From a checkpoint of a small transformer trained on Wikipedia.
Training: a variant of Adam for these matrices, 139M tokens, 5842 steps.
Each number is 200 + 30 x the weight over its row's rms, rounded and kept within 0 to 999. Layers, rows and columns count from 0. The size before them is the row's rms in percent of the matrix's.

# down: layer 4 MLP down (transposed), 256x96, rms 0.096, rows 138-206, columns 0-47
# up: layer 4 MLP up, 256x96, rms 0.109, rows 139-207, columns 0-47
down138,094,193,187,232,220,199,161,155,158,164,229,223,237,194,148,293,187,274,195,154,169,221,167,231,202,156,152,215,214,157,169,229,214,173,217,192,202,171,200,147,226,164,191,194,238,261,222,179,171
up139,123,170,217,234,212,245,191,212,223,163,220,235,227,240,220,246,250,222,194,129,189,152,202,198,197,172,210,168,192,210,236,270,209,184,197,133,193,190,189,174,142,181,242,229,219,251,202,204,187
down139,110,190,219,268,185,211,245,223,217,175,180,208,235,193,221,209,204,173,174,183,174,204,207,234,222,191,210,182,194,156,189,256,209,250,203,176,251,187,162,176,165,200,183,135,143,222,200,169,240
up140,099,164,235,209,222,193,196,213,179,174,203,154,187,198,193,195,201,228,162,179,250,233,174,273,163,180,234,184,148,210,229,229,189,211,187,185,209,255,231,243,169,186,219,173,203,194,134,225,206
down140,097,240,216,230,202,210,162,215,209,225,198,208,183,234,158,224,250,193,143,186,235,261,186,163,192,206,182,144,207,198,160,168,207,194,215,211,186,211,128,217,183,221,174,177,205,206,230,259,207
up141,089,212,199,205,249,232,195,170,186,187,167,251,185,220,206,239,208,218,213,194,193,213,223,197,164,221,207,140,218,206,213,251,194,166,120,185,186,205,311,192,182,179,224,204,177,216,223,164,209
down141,081,204,245,194,192,207,192,241,230,234,214,161,229,238,174,180,191,144,175,215,234,197,217,189,226,216,195,200,190,172,206,206,164,179,239,174,230,213,158,186,249,189,228,230,195,235,235,196,212
up142,099,213,156,201,236,204,236,201,185,198,218,218,229,220,232,222,201,204,223,217,166,179,205,219,176,193,206,193,229,171,209,276,197,191,184,193,176,214,165,187,159,155,196,221,274,214,137,198,186
down142,095,229,187,206,151,193,167,185,228,178,237,179,167,208,232,200,207,192,224,188,217,233,193,212,204,276,189,168,174,217,204,235,214,215,153,173,213,185,151,224,134,191,252,210,206,184,173,211,185
up143,110,217,219,225,200,225,234,222,202,209,174,203,234,202,239,218,184,189,198,238,225,165,173,225,181,148,153,193,230,233,244,225,186,234,170,154,181,180,228,202,150,201,159,226,184,192,184,208,216
down143,108,156,179,230,181,202,210,236,233,229,246,190,146,197,236,188,254,182,190,231,176,182,224,214,189,153,205,174,152,252,185,192,215,234,197,176,199,259,154,250,171,191,200,216,198,175,216,226,220
up144,111,259,183,164,151,192,197,205,214,236,155,155,182,212,203,166,231,207,157,206,173,202,153,254,207,222,173,137,167,202,161,183,209,200,182,187,188,250,238,227,216,230,219,174,211,181,212,240,191
down144,109,162,204,265,178,220,221,196,229,150,190,229,203,186,191,258,188,159,180,179,193,196,167,189,200,168,191,239,223,189,201,157,183,168,199,169,194,211,179,172,127,232,176,173,216,229,220,207,195
up145,091,225,167,224,156,144,153,220,179,250,236,172,176,229,153,179,201,170,222,153,151,180,203,243,168,243,188,177,238,199,175,197,186,187,171,227,234,203,237,254,186,133,235,202,200,229,193,199,204
down145,088,241,175,194,236,189,163,228,143,229,176,161,180,192,213,214,197,193,234,183,210,149,260,197,186,243,169,154,192,206,145,223,217,187,206,253,206,218,227,204,143,202,205,221,224,203,172,200,266
up146,084,218,180,171,175,216,186,202,202,236,245,182,159,227,151,207,191,146,227,142,192,143,160,222,216,198,197,212,217,211,233,175,223,241,167,193,147,197,244,224,162,217,200,214,210,199,164,217,238
down146,084,172,178,215,190,202,251,214,220,151,197,178,195,212,214,179,208,233,182,192,211,210,236,220,156,221,193,184,201,214,220,255,208,190,195,187,224,267,111,228,198,212,190,277,188,204,243,222,185
up147,080,236,163,152,200,208,180,263,184,239,222,185,167,221,176,159,179,139,214,171,185,234,158,232,135,190,158,147,218,215,250,177,224,211,198,256,212,202,201,224,187,187,207,179,236,208,212,204,247
down147,081,222,232,189,200,180,217,195,154,256,224,187,167,199,164,157,195,184,182,196,141,171,195,176,234,202,214,167,216,292,168,193,220,143,240,198,244,258,203,155,201,212,208,200,217,224,231,223,195
up148,104,231,172,173,184,201,213,167,179,210,176,182,200,247,180,213,225,220,169,227,188,168,151,212,161,179,224,232,182,188,192,209,185,198,189,236,198,215,235,205,192,209,225,185,183,239,233,198,251
down148,098,215,222,172,182,170,165,215,228,253,210,211,230,212,200,193,200,173,208,203,255,185,170,195,234,235,224,221,144,182,156,237,229,195,161,286,197,203,239,207,189,184,236,186,198,217,196,164,203
up149,109,214,137,166,187,303,219,184,183,201,156,212,248,228,216,205,173,229,155,186,208,156,199,198,174,227,195,165,174,171,199,177,220,172,193,184,143,212,205,179,194,203,234,162,219,260,225,205,179
down149,105,196,210,203,221,178,196,194,211,182,170,203,205,160,213,209,222,185,213,173,157,184,194,251,230,157,160,204,186,201,212,171,202,159,190,151,238,184,184,264,215,215,203,214,178,182,165,290,182
up150,074,216,155,181,161,227,210,230,237,177,218,189,189,200,196,219,234,169,173,118,206,159,174,208,201,231,185,207,173,232,188,247,210,202,209,231,188,193,202,164,189,177,227,142,252,185,163,262,242
down150,082,183,177,185,231,176,169,152,234,215,145,230,165,160,202,193,245,227,273,217,198,187,202,267,184,227,202,212,197,124,180,200,192,230,241,225,175,186,211,195,195,215,201,196,231,169,195,205,180
up151,091,173,164,164,178,223,218,203,185,197,160,267,221,228,183,187,176,223,227,226,240,169,190,188,224,225,176,207,190,226,158,197,223,164,120,202,170,185,177,200,162,147,208,147,253,232,195,200,189
down151,099,241,162,247,161,203,190,198,213,167,187,171,206,174,194,185,194,187,188,187,263,235,253,220,224,210,196,180,232,227,201,215,212,171,229,153,256,232,157,204,206,194,170,219,179,200,165,211,207
up152,114,244,198,193,203,233,226,150,142,242,196,161,219,167,182,207,203,221,152,197,231,230,188,172,172,190,182,208,195,218,187,207,212,214,182,210,157,260,231,176,149,177,193,172,223,188,138,228,211
down152,112,181,216,215,197,226,182,170,165,207,210,220,191,178,217,202,197,167,224,199,157,216,240,210,252,249,188,146,192,175,208,199,211,158,180,165,182,192,199,151,191,190,216,186,207,207,182,267,271
up153,094,168,213,206,193,238,230,195,235,135,196,213,228,254,194,203,206,187,158,201,193,238,148,171,188,146,191,221,244,197,183,231,192,127,206,161,190,189,220,207,176,200,211,195,230,234,180,213,224
down153,100,231,172,173,170,176,183,205,208,221,144,273,204,229,264,216,191,239,243,217,193,239,210,186,190,232,185,232,158,248,203,201,206,253,127,175,270,201,158,199,196,220,221,216,154,215,187,189,171
up154,091,199,202,226,156,184,169,205,173,244,217,230,224,218,212,256,168,124,196,166,244,152,186,218,158,205,160,177,184,241,264,163,186,200,196,230,228,176,196,205,140,211,208,183,208,208,179,276,228
down154,091,207,244,206,201,236,204,218,163,196,214,199,216,140,205,173,210,169,213,218,167,167,241,213,227,163,238,215,165,198,206,213,188,217,191,194,129,215,178,261,268,202,180,228,230,209,233,209,186
up155,102,261,184,160,146,209,200,179,226,175,181,137,192,239,197,212,230,210,146,190,227,198,186,207,219,189,275,195,180,242,201,233,195,234,172,172,185,201,187,191,203,199,198,176,246,263,193,156,183
down155,100,205,223,183,221,194,200,188,153,192,206,233,157,231,217,184,139,258,163,225,227,182,137,136,176,195,219,213,171,155,184,170,175,207,216,211,204,219,266,197,167,228,182,188,227,196,203,192,230
up156,100,206,193,144,205,172,182,260,201,256,147,169,174,207,237,196,194,223,200,204,139,232,181,252,227,247,156,176,174,168,186,182,198,218,179,188,228,188,213,175,196,202,178,228,226,210,155,232,169
down156,099,175,172,123,203,168,197,124,246,167,215,159,200,234,174,196,191,228,234,176,236,172,219,197,166,216,214,193,210,220,194,220,204,222,167,147,203,152,174,212,265,210,171,181,202,181,184,207,203
up157,082,139,215,182,223,169,234,237,152,236,252,233,194,205,226,270,180,178,252,188,231,223,177,176,179,150,172,170,155,205,163,237,186,194,169,195,207,197,225,195,193,83,176,224,192,247,180,243,209
down157,085,221,166,176,184,215,209,136,200,207,234,167,188,205,211,237,232,222,224,137,173,178,203,215,275,214,245,188,190,197,185,224,166,196,241,236,250,205,163,216,208,201,187,204,233,163,201,205,165
up158,085,254,146,153,223,232,239,206,216,210,184,236,183,206,235,237,192,200,159,184,200,177,242,190,146,229,159,234,166,192,236,176,209,191,224,198,250,219,174,177,220,188,246,186,207,205,247,221,205
down158,085,197,259,210,196,176,196,215,180,175,215,187,200,263,210,149,252,198,233,227,198,229,202,173,195,254,193,224,172,180,177,259,157,240,253,206,233,226,145,194,178,201,231,122,184,213,204,232,133
up159,110,219,172,157,150,238,210,213,162,167,208,221,227,248,198,246,178,174,166,196,186,187,185,273,173,202,174,194,184,237,222,212,207,222,172,165,187,205,214,187,156,216,214,223,228,207,176,234,231
down159,112,228,179,223,180,188,271,224,213,161,190,180,226,248,195,254,193,184,195,227,214,242,198,166,202,203,227,205,197,240,194,312,206,220,188,164,162,210,143,187,218,157,202,217,143,144,190,188,214
up160,088,239,169,210,155,228,222,246,187,223,179,210,150,232,217,238,199,216,182,207,200,186,232,175,141,202,110,204,246,222,229,197,158,193,194,192,151,196,222,219,185,222,207,201,204,233,204,180,220
down160,080,213,185,229,227,225,186,215,162,234,196,219,155,193,185,210,183,167,178,181,171,217,202,161,241,163,182,174,190,147,153,189,245,245,174,226,238,238,224,218,236,164,206,252,231,135,202,162,217
up161,112,238,184,154,191,185,216,258,213,218,176,233,221,225,171,261,147,192,171,211,193,171,234,269,181,217,185,218,178,183,190,219,195,200,193,205,177,194,179,191,195,144,154,229,195,238,161,234,223
down161,106,181,200,191,263,169,225,160,214,194,183,248,204,226,209,176,269,211,198,209,205,223,191,208,151,168,173,224,168,214,205,198,183,229,229,235,210,158,239,191,198,233,209,148,204,158,256,195,248
up162,119,187,173,169,175,196,210,208,264,234,228,181,234,199,214,215,200,221,135,215,168,245,181,237,167,147,222,181,192,231,237,203,188,181,190,196,186,249,175,199,158,175,200,178,220,201,192,153,193
down162,110,176,179,154,181,218,254,164,235,215,248,186,206,190,182,219,211,167,191,186,254,224,234,185,215,164,267,190,203,293,158,206,214,245,241,224,154,161,192,224,169,214,201,196,186,202,214,145,231
up163,106,214,204,136,129,160,192,216,190,249,170,211,168,234,211,222,228,186,194,183,215,210,182,250,205,176,215,176,199,178,203,252,151,227,179,224,198,235,191,132,221,204,150,175,228,204,176,227,219
down163,101,246,201,204,159,210,222,167,165,225,218,230,165,272,239,233,209,239,204,182,212,225,153,213,228,206,220,231,152,231,177,165,190,159,181,217,209,255,219,201,213,239,168,175,175,181,267,161,204
up164,094,291,177,188,170,232,193,188,196,169,223,205,184,209,187,218,228,193,215,140,204,209,185,157,187,184,185,228,193,207,208,214,193,146,173,162,164,227,269,195,163,162,255,183,196,268,204,212,233
down164,095,168,232,222,159,223,139,207,240,154,209,228,181,252,237,185,200,198,192,232,177,218,205,155,210,225,187,211,249,187,191,199,246,196,218,216,172,221,181,170,208,213,163,209,158,202,203,176,184
up165,097,200,217,244,203,245,211,213,189,166,245,247,182,265,186,213,195,210,151,166,220,211,171,188,207,196,134,194,241,169,223,211,157,185,180,141,161,235,213,165,167,168,226,189,208,223,185,220,229
down165,098,175,249,201,172,236,233,180,211,203,234,232,169,167,207,163,196,206,231,230,173,194,206,191,150,196,193,181,194,178,215,206,201,165,164,205,230,198,181,202,255,262,230,137,211,222,231,232,164
up166,103,192,177,219,169,237,198,164,174,200,198,185,217,220,204,205,187,178,174,213,222,152,162,236,231,166,207,215,211,249,191,251,167,257,199,157,165,197,233,196,194,187,175,140,215,222,231,224,201
down166,117,254,185,159,225,178,247,166,216,224,242,197,194,210,189,213,234,200,206,180,164,153,225,180,206,243,210,157,166,159,188,216,198,196,202,204,193,241,171,180,209,139,218,231,182,200,234,215,199
up167,116,204,232,192,166,178,198,203,194,181,186,138,191,238,261,236,227,204,210,171,205,195,196,222,154,184,134,180,177,213,165,184,226,204,165,214,218,217,181,160,202,199,175,217,216,240,145,214,213
down167,113,213,199,210,172,254,159,189,216,199,180,205,213,235,211,252,219,203,161,200,201,166,206,214,177,203,208,226,199,189,190,201,186,244,195,246,225,199,211,234,196,201,188,230,172,132,191,180,225
up168,104,235,147,181,197,238,254,222,217,233,212,218,212,215,225,210,176,183,205,213,179,191,125,192,185,149,148,184,216,190,234,238,171,183,168,128,177,260,264,222,161,181,190,197,203,200,170,200,214
down168,106,225,157,142,227,215,232,213,274,253,252,150,227,233,215,224,232,207,191,211,236,244,154,222,193,171,225,170,142,206,218,199,231,168,183,201,185,211,162,198,235,173,187,205,182,221,217,183,183
up169,098,221,150,222,258,220,204,229,185,197,179,204,224,187,202,192,148,190,179,159,251,219,181,206,198,248,200,193,201,181,228,154,152,180,187,199,167,200,250,201,188,219,223,215,217,179,154,230,203
down169,094,154,237,222,260,202,152,181,203,200,191,210,276,214,161,180,188,175,187,204,189,219,198,207,182,249,270,220,265,226,190,177,180,198,248,218,236,227,148,185,211,170,189,213,215,213,174,172,249
up170,103,183,180,252,220,244,194,206,214,201,224,219,210,193,229,217,185,187,193,153,200,203,148,240,177,153,131,190,223,231,204,180,214,203,151,184,182,205,241,191,157,148,182,241,240,211,231,179,192
down170,105,181,217,261,151,212,192,221,195,191,221,233,228,159,193,164,182,245,215,215,192,267,231,218,174,174,192,201,206,172,243,215,180,191,175,205,263,198,119,181,243,189,191,170,216,217,219,231,155
up171,107,219,193,206,208,209,206,178,195,210,160,217,172,232,188,199,233,217,155,153,176,181,209,216,176,197,143,171,210,215,174,199,212,246,198,207,191,167,187,168,217,180,129,277,227,222,164,204,209
down171,101,217,150,208,200,198,217,207,226,132,155,203,183,221,201,228,183,174,184,195,149,105,235,232,224,165,225,203,243,174,252,195,196,157,227,206,204,176,231,244,170,180,159,211,195,217,170,171,201
up172,100,212,158,247,216,162,198,213,156,264,213,190,227,173,183,246,179,191,165,177,203,213,204,223,148,174,166,197,195,218,193,155,182,180,173,208,180,199,241,204,214,175,193,233,196,245,202,194,259
down172,086,245,242,235,184,218,224,185,173,236,278,201,177,174,224,169,172,247,174,193,164,223,231,172,191,216,271,156,202,217,158,201,169,212,204,205,225,166,194,233,181,192,146,140,177,204,216,228,213
up173,100,236,210,165,198,213,209,240,168,224,181,213,218,237,196,218,276,177,226,183,169,154,174,166,193,135,167,189,185,177,196,191,215,249,192,241,225,230,186,177,159,158,224,182,218,230,146,194,232
down173,088,192,176,164,178,227,184,232,232,228,172,161,210,219,202,236,203,170,184,213,232,187,178,195,214,137,177,246,194,199,196,177,157,190,148,223,168,247,184,183,257,254,151,218,193,170,237,160,179
up174,101,225,172,231,167,191,178,202,140,265,202,213,188,220,204,214,217,212,154,200,201,171,158,222,180,233,205,250,219,205,227,197,188,166,177,211,210,178,222,202,220,163,164,191,198,216,180,248,224
down174,109,251,195,224,190,137,228,224,162,173,201,181,235,222,170,212,181,264,181,214,147,187,158,228,207,216,185,227,214,187,207,237,224,216,155,147,212,212,249,203,202,200,163,255,194,214,206,155,178
up175,069,260,203,219,233,219,205,182,174,224,204,160,208,242,182,201,226,185,198,153,185,212,224,254,168,170,197,171,167,237,212,222,188,156,205,203,253,163,209,175,144,180,192,261,200,171,195,186,245
down175,079,168,222,147,208,219,159,225,220,212,206,260,167,141,193,215,172,184,195,238,219,205,194,216,208,195,165,163,168,180,150,215,260,255,157,232,153,196,220,157,258,214,204,187,152,221,225,243,192
up176,097,192,201,182,180,231,194,210,198,177,190,231,138,197,233,176,240,219,262,174,203,227,209,213,167,219,204,189,261,216,231,204,182,195,168,203,207,217,200,213,174,175,243,184,250,219,159,203,205
down176,098,203,186,244,212,250,178,203,173,196,228,218,262,184,183,236,182,168,159,161,209,224,202,188,181,213,182,226,185,164,173,228,182,212,164,196,260,231,174,107,190,245,198,235,206,180,249,233,218
up177,119,198,232,144,207,223,165,238,192,201,262,156,164,260,212,236,201,198,173,176,236,180,223,203,157,190,168,205,230,168,203,211,218,186,191,214,173,195,232,209,174,150,176,223,237,198,138,205,242
down177,118,162,172,159,220,228,149,194,210,210,208,134,207,203,221,225,201,187,225,174,217,141,199,201,201,180,179,272,254,201,176,193,183,215,196,217,154,196,150,217,175,183,174,186,228,208,250,187,182
up178,100,192,201,198,196,234,205,219,232,258,171,193,194,231,234,225,253,227,191,178,179,193,225,240,186,222,167,172,169,247,199,204,204,183,186,160,188,193,182,208,186,172,263,181,226,216,191,165,160
down178,089,202,226,208,242,227,225,225,145,181,261,202,238,171,182,196,170,203,269,212,149,176,162,182,217,180,244,179,211,146,167,210,251,188,210,187,226,210,146,213,237,184,173,218,145,197,236,172,178
up179,087,199,182,207,203,185,216,175,173,219,239,226,178,231,194,153,223,184,169,236,261,190,203,225,198,227,192,157,192,255,185,188,152,201,170,211,278,215,207,189,163,177,198,187,210,278,188,221,244
down179,092,249,169,168,212,222,184,197,271,219,203,159,250,197,182,209,180,192,190,202,198,211,212,146,263,190,199,176,219,167,170,261,214,153,208,198,109,244,190,218,202,193,253,201,179,180,186,237,151
up180,110,184,170,143,191,188,177,240,216,221,263,134,152,195,229,207,186,238,164,161,200,212,162,268,189,194,214,228,202,210,206,179,214,208,193,188,168,188,212,179,169,190,139,222,210,188,189,228,174
down180,116,259,243,184,126,203,164,208,235,218,172,198,229,198,181,137,186,220,224,206,156,163,200,242,213,171,194,173,190,187,229,196,225,234,171,167,168,211,189,235,215,249,223,164,179,189,174,174,215
up181,105,234,165,152,186,173,165,229,183,241,222,221,204,196,248,199,198,167,145,170,160,183,204,251,186,195,237,193,170,234,252,246,190,190,185,202,190,261,217,230,167,186,225,202,178,153,154,207,234
down181,095,161,199,153,206,146,213,203,153,190,162,200,226,232,151,198,219,223,185,156,222,254,255,227,207,169,201,177,187,251,197,229,208,225,175,219,258,233,175,202,176,192,194,164,224,163,207,153,213
up182,098,183,170,213,193,183,246,258,155,230,256,167,239,253,217,184,198,177,179,224,174,197,224,211,216,135,190,185,183,215,237,165,204,119,169,170,228,235,212,172,205,121,172,221,231,251,221,184,186
down182,085,180,194,174,253,197,199,122,203,203,188,175,181,184,167,207,233,195,223,168,235,173,231,216,160,211,223,196,222,302,183,196,253,267,165,222,186,161,236,193,237,227,199,174,197,229,234,195,190
up183,101,228,188,171,242,203,179,212,196,231,181,118,200,222,227,201,200,214,143,171,186,226,231,230,180,127,182,253,185,182,230,199,214,208,148,173,189,243,195,216,206,225,213,168,234,286,144,158,222
down183,101,190,190,147,170,186,212,188,144,214,171,161,261,183,176,190,204,179,191,165,201,217,202,201,204,177,229,215,173,222,190,237,209,166,199,186,260,229,181,155,184,169,166,191,222,225,200,170,226
up184,104,181,212,206,212,213,186,244,200,238,228,222,231,212,163,212,215,198,210,190,196,189,142,217,228,164,158,212,245,243,251,217,216,200,162,158,167,204,220,177,211,173,195,219,236,224,197,171,265
down184,103,197,194,195,210,203,197,179,180,190,268,192,193,185,156,217,183,213,202,244,171,221,168,155,172,219,191,201,209,162,251,204,173,193,210,190,264,175,235,195,211,206,196,161,130,229,218,212,195
up185,117,227,194,188,220,238,225,214,161,227,179,207,207,223,204,216,188,204,222,204,159,197,165,253,186,166,180,225,216,243,158,262,157,206,185,232,208,237,238,139,178,161,148,234,255,253,198,196,232
down185,113,199,220,230,179,211,207,233,228,206,190,168,202,249,200,257,213,153,220,159,145,232,176,198,167,180,217,218,197,152,172,182,172,212,184,210,219,152,190,225,241,184,179,146,224,212,211,230,195
up186,074,137,222,179,210,175,277,191,211,154,202,181,264,200,230,176,234,211,190,191,157,171,212,224,197,220,187,146,199,193,222,175,140,221,202,153,202,225,178,156,224,150,221,170,227,247,199,161,214
down186,081,248,143,159,181,164,156,185,235,196,239,237,210,213,155,201,180,181,201,268,184,163,222,233,192,224,185,177,139,209,189,165,253,194,138,259,165,184,200,206,214,203,265,175,194,211,225,173,266
up187,072,218,188,187,185,210,204,246,183,176,160,154,200,250,220,262,217,213,184,198,188,235,186,200,170,182,196,236,213,229,158,236,182,154,179,229,201,188,214,255,184,229,184,234,181,192,192,212,247
down187,081,187,131,216,143,173,206,179,227,198,216,225,147,160,184,190,200,205,218,205,141,207,188,209,197,171,159,172,230,177,211,206,231,230,248,188,149,195,214,223,168,205,270,215,190,204,194,189,227
up188,106,242,197,161,155,210,248,203,227,232,238,141,208,244,224,189,209,179,201,205,251,187,118,194,208,151,153,202,255,184,202,197,183,199,188,156,215,173,201,224,176,194,244,157,208,215,201,204,204
down188,102,233,195,160,196,202,159,204,227,209,180,220,226,164,157,176,200,191,173,207,217,239,154,235,251,121,191,195,216,236,193,188,191,279,202,230,219,161,195,249,185,155,180,140,226,180,232,185,152
up189,106,198,171,212,147,242,195,250,178,215,199,204,215,227,249,246,164,189,204,213,239,141,193,200,154,185,155,213,144,234,189,211,146,208,197,196,178,272,235,191,213,202,145,176,199,206,247,228,233
down189,099,143,215,247,192,243,220,234,202,168,186,170,198,192,254,208,190,174,204,232,244,200,185,257,234,171,218,213,180,183,199,250,225,170,167,190,165,234,253,210,219,172,171,179,177,170,165,170,197
up190,137,221,160,227,193,254,219,230,216,202,234,212,202,204,193,269,220,172,190,221,232,174,196,186,185,181,170,213,261,236,192,208,201,169,152,167,233,158,231,216,211,197,204,172,230,233,172,176,208
down190,117,218,230,188,190,230,182,210,142,174,235,216,268,205,160,215,197,177,197,229,196,212,258,152,203,222,149,227,265,215,239,185,230,247,180,185,207,152,203,167,239,174,228,197,192,186,175,131,200
up191,116,168,197,165,177,215,232,230,216,256,181,267,166,236,221,215,216,165,199,230,200,208,154,200,167,202,193,189,216,270,245,241,192,173,193,174,242,178,203,202,187,192,143,227,222,239,191,249,228
down191,104,186,199,176,160,231,226,217,254,223,171,270,152,156,191,169,157,248,186,183,206,243,223,189,268,196,196,268,191,226,199,239,217,163,182,191,223,218,208,207,183,206,183,127,146,227,235,265,233
up192,068,179,163,206,227,206,151,247,154,161,219,179,232,243,199,181,216,153,209,166,175,225,179,216,238,153,213,163,208,209,216,243,194,135,185,171,171,194,197,186,208,154,183,172,200,221,197,209,240
down192,074,217,149,193,200,129,178,150,261,230,224,269,210,202,184,156,162,206,222,216,233,186,236,209,159,220,275,185,204,173,216,218,175,181,190,241,212,178,188,169,186,205,170,213,222,170,173,174,205
up193,110,161,151,228,216,204,193,156,196,260,138,172,181,243,173,176,221,197,208,215,188,218,193,205,200,234,194,216,220,198,253,187,152,230,165,193,181,274,257,258,182,149,237,197,226,201,162,179,224
down193,103,215,214,175,188,156,195,248,181,170,178,204,208,214,287,171,169,210,288,234,228,173,161,153,237,185,198,201,221,207,177,167,177,206,203,209,184,162,160,284,179,221,217,153,205,203,212,145,186
up194,080,199,198,173,165,203,232,200,186,202,196,182,194,202,213,273,260,163,252,159,239,162,215,204,149,268,176,192,228,198,187,249,185,218,208,226,219,198,177,200,176,198,179,206,209,180,208,264,199
down194,076,195,196,198,245,221,209,173,201,156,170,147,198,200,207,174,177,176,205,171,192,195,213,196,248,192,232,199,162,165,175,174,218,226,233,207,224,229,194,187,218,210,234,220,202,202,226,253,226
up195,136,216,183,173,215,219,252,247,176,251,223,188,183,184,207,266,188,155,171,187,204,208,190,203,178,181,172,195,254,177,166,190,181,251,157,209,197,207,249,235,205,208,190,232,205,230,223,225,184
down195,139,167,218,218,251,152,256,173,144,189,254,136,145,191,218,226,169,270,186,223,186,184,221,196,238,192,244,184,211,184,173,225,158,193,181,246,164,186,160,236,197,189,198,189,175,211,219,202,227
up196,111,251,219,225,188,194,160,192,214,208,197,235,216,237,142,197,180,231,206,145,233,179,207,217,219,195,179,268,269,228,215,165,195,228,180,195,176,179,220,195,185,179,210,167,202,227,158,222,257
down196,101,220,199,217,186,224,170,205,194,176,184,249,172,185,143,153,157,209,190,149,216,197,169,213,248,182,175,232,175,224,217,182,190,171,216,190,207,211,182,246,201,253,194,153,205,181,239,195,258
up197,105,219,188,179,194,223,234,231,199,185,192,197,168,203,232,246,245,214,178,186,187,166,185,207,186,188,193,179,184,209,182,209,202,219,231,169,231,201,222,196,200,201,207,159,247,224,143,235,186
down197,101,160,167,227,182,163,218,188,196,223,186,170,194,202,196,205,174,198,220,228,233,261,163,199,254,220,204,195,179,150,231,181,161,174,200,194,169,211,204,204,215,217,190,242,183,209,211,219,227
up198,108,246,169,167,194,194,211,242,152,200,192,236,210,221,207,239,215,180,182,207,223,158,167,198,201,211,225,214,216,246,249,248,149,178,209,191,181,177,209,241,210,151,236,192,223,225,189,173,220
down198,106,201,201,208,192,250,185,145,204,169,257,259,208,173,196,223,214,138,204,187,185,213,231,166,209,204,206,184,172,239,217,180,182,225,166,228,250,252,201,228,195,165,202,195,183,160,240,144,182
up199,102,193,165,168,235,224,266,198,238,189,254,184,176,231,175,216,173,219,141,234,183,229,192,214,209,209,243,205,278,257,214,276,204,176,162,199,236,181,213,241,177,210,195,155,233,214,210,154,153
down199,089,187,225,223,180,221,180,228,217,194,224,181,231,161,204,211,244,141,174,219,214,197,226,252,222,203,197,183,184,188,203,220,218,187,201,206,209,182,217,209,176,196,269,189,201,187,264,129,177
up200,084,268,197,228,156,204,259,178,178,257,186,209,179,155,204,220,236,178,200,186,196,159,229,212,161,211,232,199,214,213,246,230,124,216,196,171,244,181,215,274,209,178,144,192,230,200,201,199,194
down200,085,198,195,268,241,193,204,245,219,130,206,216,170,142,207,178,181,192,248,213,141,197,238,214,196,235,189,225,189,203,238,196,193,245,142,173,217,167,189,159,206,218,192,134,181,214,216,260,192
up201,117,174,150,224,217,242,241,189,227,180,254,179,231,297,197,212,184,206,183,194,179,192,180,188,157,158,210,202,207,233,242,202,179,230,169,173,213,243,213,149,145,149,248,188,236,195,185,200,222
down201,113,130,234,218,260,225,215,205,207,170,229,149,195,204,196,192,174,225,193,230,187,160,199,178,209,166,152,160,211,220,224,181,224,226,179,254,190,187,182,213,209,173,245,184,222,169,246,127,216
up202,099,171,197,184,135,179,182,154,144,199,206,244,235,225,210,179,199,163,183,167,210,172,185,190,207,178,190,212,237,190,225,245,144,200,189,190,220,213,207,201,201,203,195,233,253,191,123,207,251
down202,099,225,239,217,255,175,156,151,221,180,162,190,212,176,192,211,199,237,161,229,173,238,192,190,207,199,211,205,222,186,191,144,209,250,158,226,165,207,220,177,169,217,158,232,214,207,213,148,204
up203,108,148,221,209,198,205,205,198,239,126,233,146,174,251,231,246,233,216,229,215,229,197,140,206,211,204,234,206,184,227,176,156,178,181,140,161,197,220,215,163,236,148,175,170,253,257,243,184,238
down203,105,167,176,212,191,208,198,222,186,172,277,193,229,184,219,212,197,203,184,258,250,221,133,229,216,190,223,211,187,175,160,189,233,229,172,202,169,203,217,209,211,208,212,212,247,218,185,192,171
up204,092,222,200,208,163,193,214,157,222,258,161,186,198,234,215,246,181,216,186,233,181,153,186,234,174,266,150,187,176,216,244,226,135,190,180,197,231,263,220,186,151,190,204,224,208,185,176,197,209
down204,085,242,195,193,182,219,178,179,209,208,219,184,217,221,241,306,212,200,202,186,200,195,198,217,195,182,202,154,188,196,189,195,190,236,260,203,224,219,162,173,217,234,220,231,258,212,164,155,252
up205,118,198,208,246,228,207,199,191,211,199,234,239,157,270,159,211,219,228,195,159,221,189,208,214,165,217,178,205,219,208,220,152,162,206,183,120,143,203,219,161,181,171,242,195,246,180,158,179,232
down205,119,193,184,200,272,165,180,218,241,214,201,179,234,160,206,243,216,193,223,156,206,183,206,155,213,179,184,205,207,134,180,243,199,226,208,155,141,136,256,206,178,192,166,182,217,167,206,209,197
up206,108,257,156,223,243,260,262,197,168,193,180,144,199,263,234,215,181,198,183,150,196,185,203,168,196,138,213,167,217,168,213,202,204,197,185,217,172,219,245,199,202,212,219,229,211,230,214,230,211
down206,098,172,149,217,207,229,210,218,195,171,196,210,200,222,226,251,226,234,250,203,212,203,232,167,137,191,212,175,267,211,197,186,183,222,245,224,213,207,245,283,143,193,163,183,166,208,208,153,230
up207,082,169,196,254,197,237,175,161,179,148,214,234,194,224,211,199,242,170,236,180,262,208,235,192,200,255,162,215,243,148,203,154,152,183,193,213,183,181,242,226,200,158,197,244,258,200,156,239,238